config.toml
n_layer = 9
d_model = 128
n_head = 4
n_kv_head = 4
head_dim = 32
d_mlp = 384
vocab_size = 8192
activation = "squared_relu"
norm = "rmsnorm"
norm_place = "pre"
norm_eps = 1e-05
positions = "rope"
rope_base = 10000.0
rope_fraction = 0.5
qk_norm = true
attn_scale = 0.276
bias = "all"
tie_embeddings = "early"
parallel_block = false
extras = ["some layers without attention", "local attention windows", "shifted keys", "gated attention", "attention sinks", "value embeddings", "hashed n-gram embeddings", "an embedding shortcut", "skips across layers", "capped logits"]
init = "trunc"
init_std_qkv = 0.0425
init_std_o = 0.0
init_std_up = 0.0425
init_std_down = 0.0
optimizer = "muon_variant"
lr = 0.00492
beta1 = 0.95
weight_decay = 0.016
lr_head = 0.0224
warmup_steps = 0
schedule = "cos"
final_lr_fraction = 0.0
batch_tokens = [8192, 16384, 32768]
seq_len = 512
doc_mask = true
train_tokens = 127200000
steps = 6965
dataset = "wikipedia_en"
Each number is 128 + 32 x the weight over its row's rms, rounded and kept within 0 to 255. Layers, rows and columns count from 0. Numbers have three digits each. The size before them is the row's rms in percent of the matrix's.

# up: layer 6 MLP up, 384x128, rms 0.115, rows 378-383, columns 0-127
# down: layer 6 MLP down (transposed), 384x128, rms 0.0369, rows 378-383, columns 0-127
up378 105:087095116110164185151150175133084132187085120103181079194082128080145163111144137152098162118073164170134149145138137101155134143106139112129132101130107218145109060136134100140203114133103108129082119114191073129152134107153112145190130203159168103202126099149087161105151138120141098131146147119100098150108128152124111173122131139143130170142057093078133131149082109134188159130115
down378 106:099150151153138157145154227114085112141114170138165126183126097108113125153072106139120118113105125158155190115180111069100137118131118121139149111157121097148067118130164117098157143142163101106126098106188095106166142088120112105114136125147153139088126075157121181058111159161144143151110154140081121103117168117047166123183081217085099148157075179123146068123134156127182092145093
up379 096:142187116084121132140152165042066123118093108117175105162136130112099116128145139135140164156113140136144123200112145088160095102025168147106147141162106163188128079088145104141112134155102107165155132095153221158133160176132173105070134083193118176179119116134168133137064138162107139112142162132150149133081109125140147146078129125084122122142107099157147207148105126151118116144096
down379 097:123057155141147126153087130124106146107157183165178135106121155158090121167131037085094041149111160145128076110121180147100110120112076149150139111131146108168161122125115092095120127147130100142156136081163113159094155127141070088141105108120127119220172082188147136103073166122118127075114127149155129108047101088137103122155125181135132101164121090076095097142162134109099181160146
up380 105:119114176134163125199152099106149046178109121149218075167166103118087087159133162142140102103131118119086130108127125098124133121158092120126120148154185187183115111113144156149186112129130121173120125110110122181177180177167091090139146097109185107197148141137158148182095120159184174175107129107143107095088067178085138099106090143174104122093112122116148110151104147141111110099108
down380 111:129155162179164131155140137097083105151154181148155101132166123113106153125163176166048112119201121077088106143105169121126067102115110154141077166172114169109119106114114152164120132090066138144178066112127110111176185170108148089114111092122103120090127103129188171103156158162133129113175111121058128109111088096157180098166069098133074067146147129122088128144132149133183109147112
up381 101:122107154148144126114158136199184177164186046098120095089106119138123146104133129130108133100145150147133110147110081120099099114183114099169102146122147141132097153163090134062132082182144170141201085136061096104144168119119172105173131115130202175161101170141151145183158170067116134129192106127114130103134133160150161130174091077137123121176159134136157127101116139130218116127103
down381 102:132131128134103117164128049172126097117091160144158171055133151157130151081169138121176125131173154159118124108038128172097169130127113072116171157160173094186178169114136093216082123085165138045135105085162112152165092112086055143151131151099117126111124110121132141139100127157101136085097114155111126085130168109131139126128113124165147194110179139112146098151121129150088113139176
up382 096:101154083133085095116167122073115148113179117066146124143173105127089138133117160072034125098102152105163141088134119100142112088131158135154134116166118104145100082141110096151138162143018158134176095093142148050072169134123090134101161152132106139144115136138148079119072069174107107149120148146187115173146085115119121126140170182105155152153102130167186138114087142159136080129155
down382 098:098172101057197108147103149163137106161143162064091153138142129092144176154115143082092124165124152149144085165138148148113133164141160182141204101134138133142115044167098115129120070109108142127121091130030153151053066136127155105130126127153199133091110113093095135176111144110113075155105115079128157136134103162139094085119139151101149091191134126161163112151131115144093096121161
up383 092:110153173130116114153124149129201154122114089107163118062112199128129092136106140137146190160141089089132124094148138103151146142235093142135074127159124235178156162066123141091137118137125140159150152087156237132104119144162137099127145122172148126130172155125155091074155150082104114168123137146160126158141151137082131157127139133143105142090120129166067144146104122068156124133141
down383 101:120135137086066109095124124146106065147145135132106106103082113089092095084137104158149157123127141157088125001092161133171160108112203130117207138138120117093109132125108166182179173148135100119132130192158099109134086135139095127088114071121095172068128143156138105157097132145125147174095186163128098146166153144125126172146088134099052155171097162097138115158084132133115126135113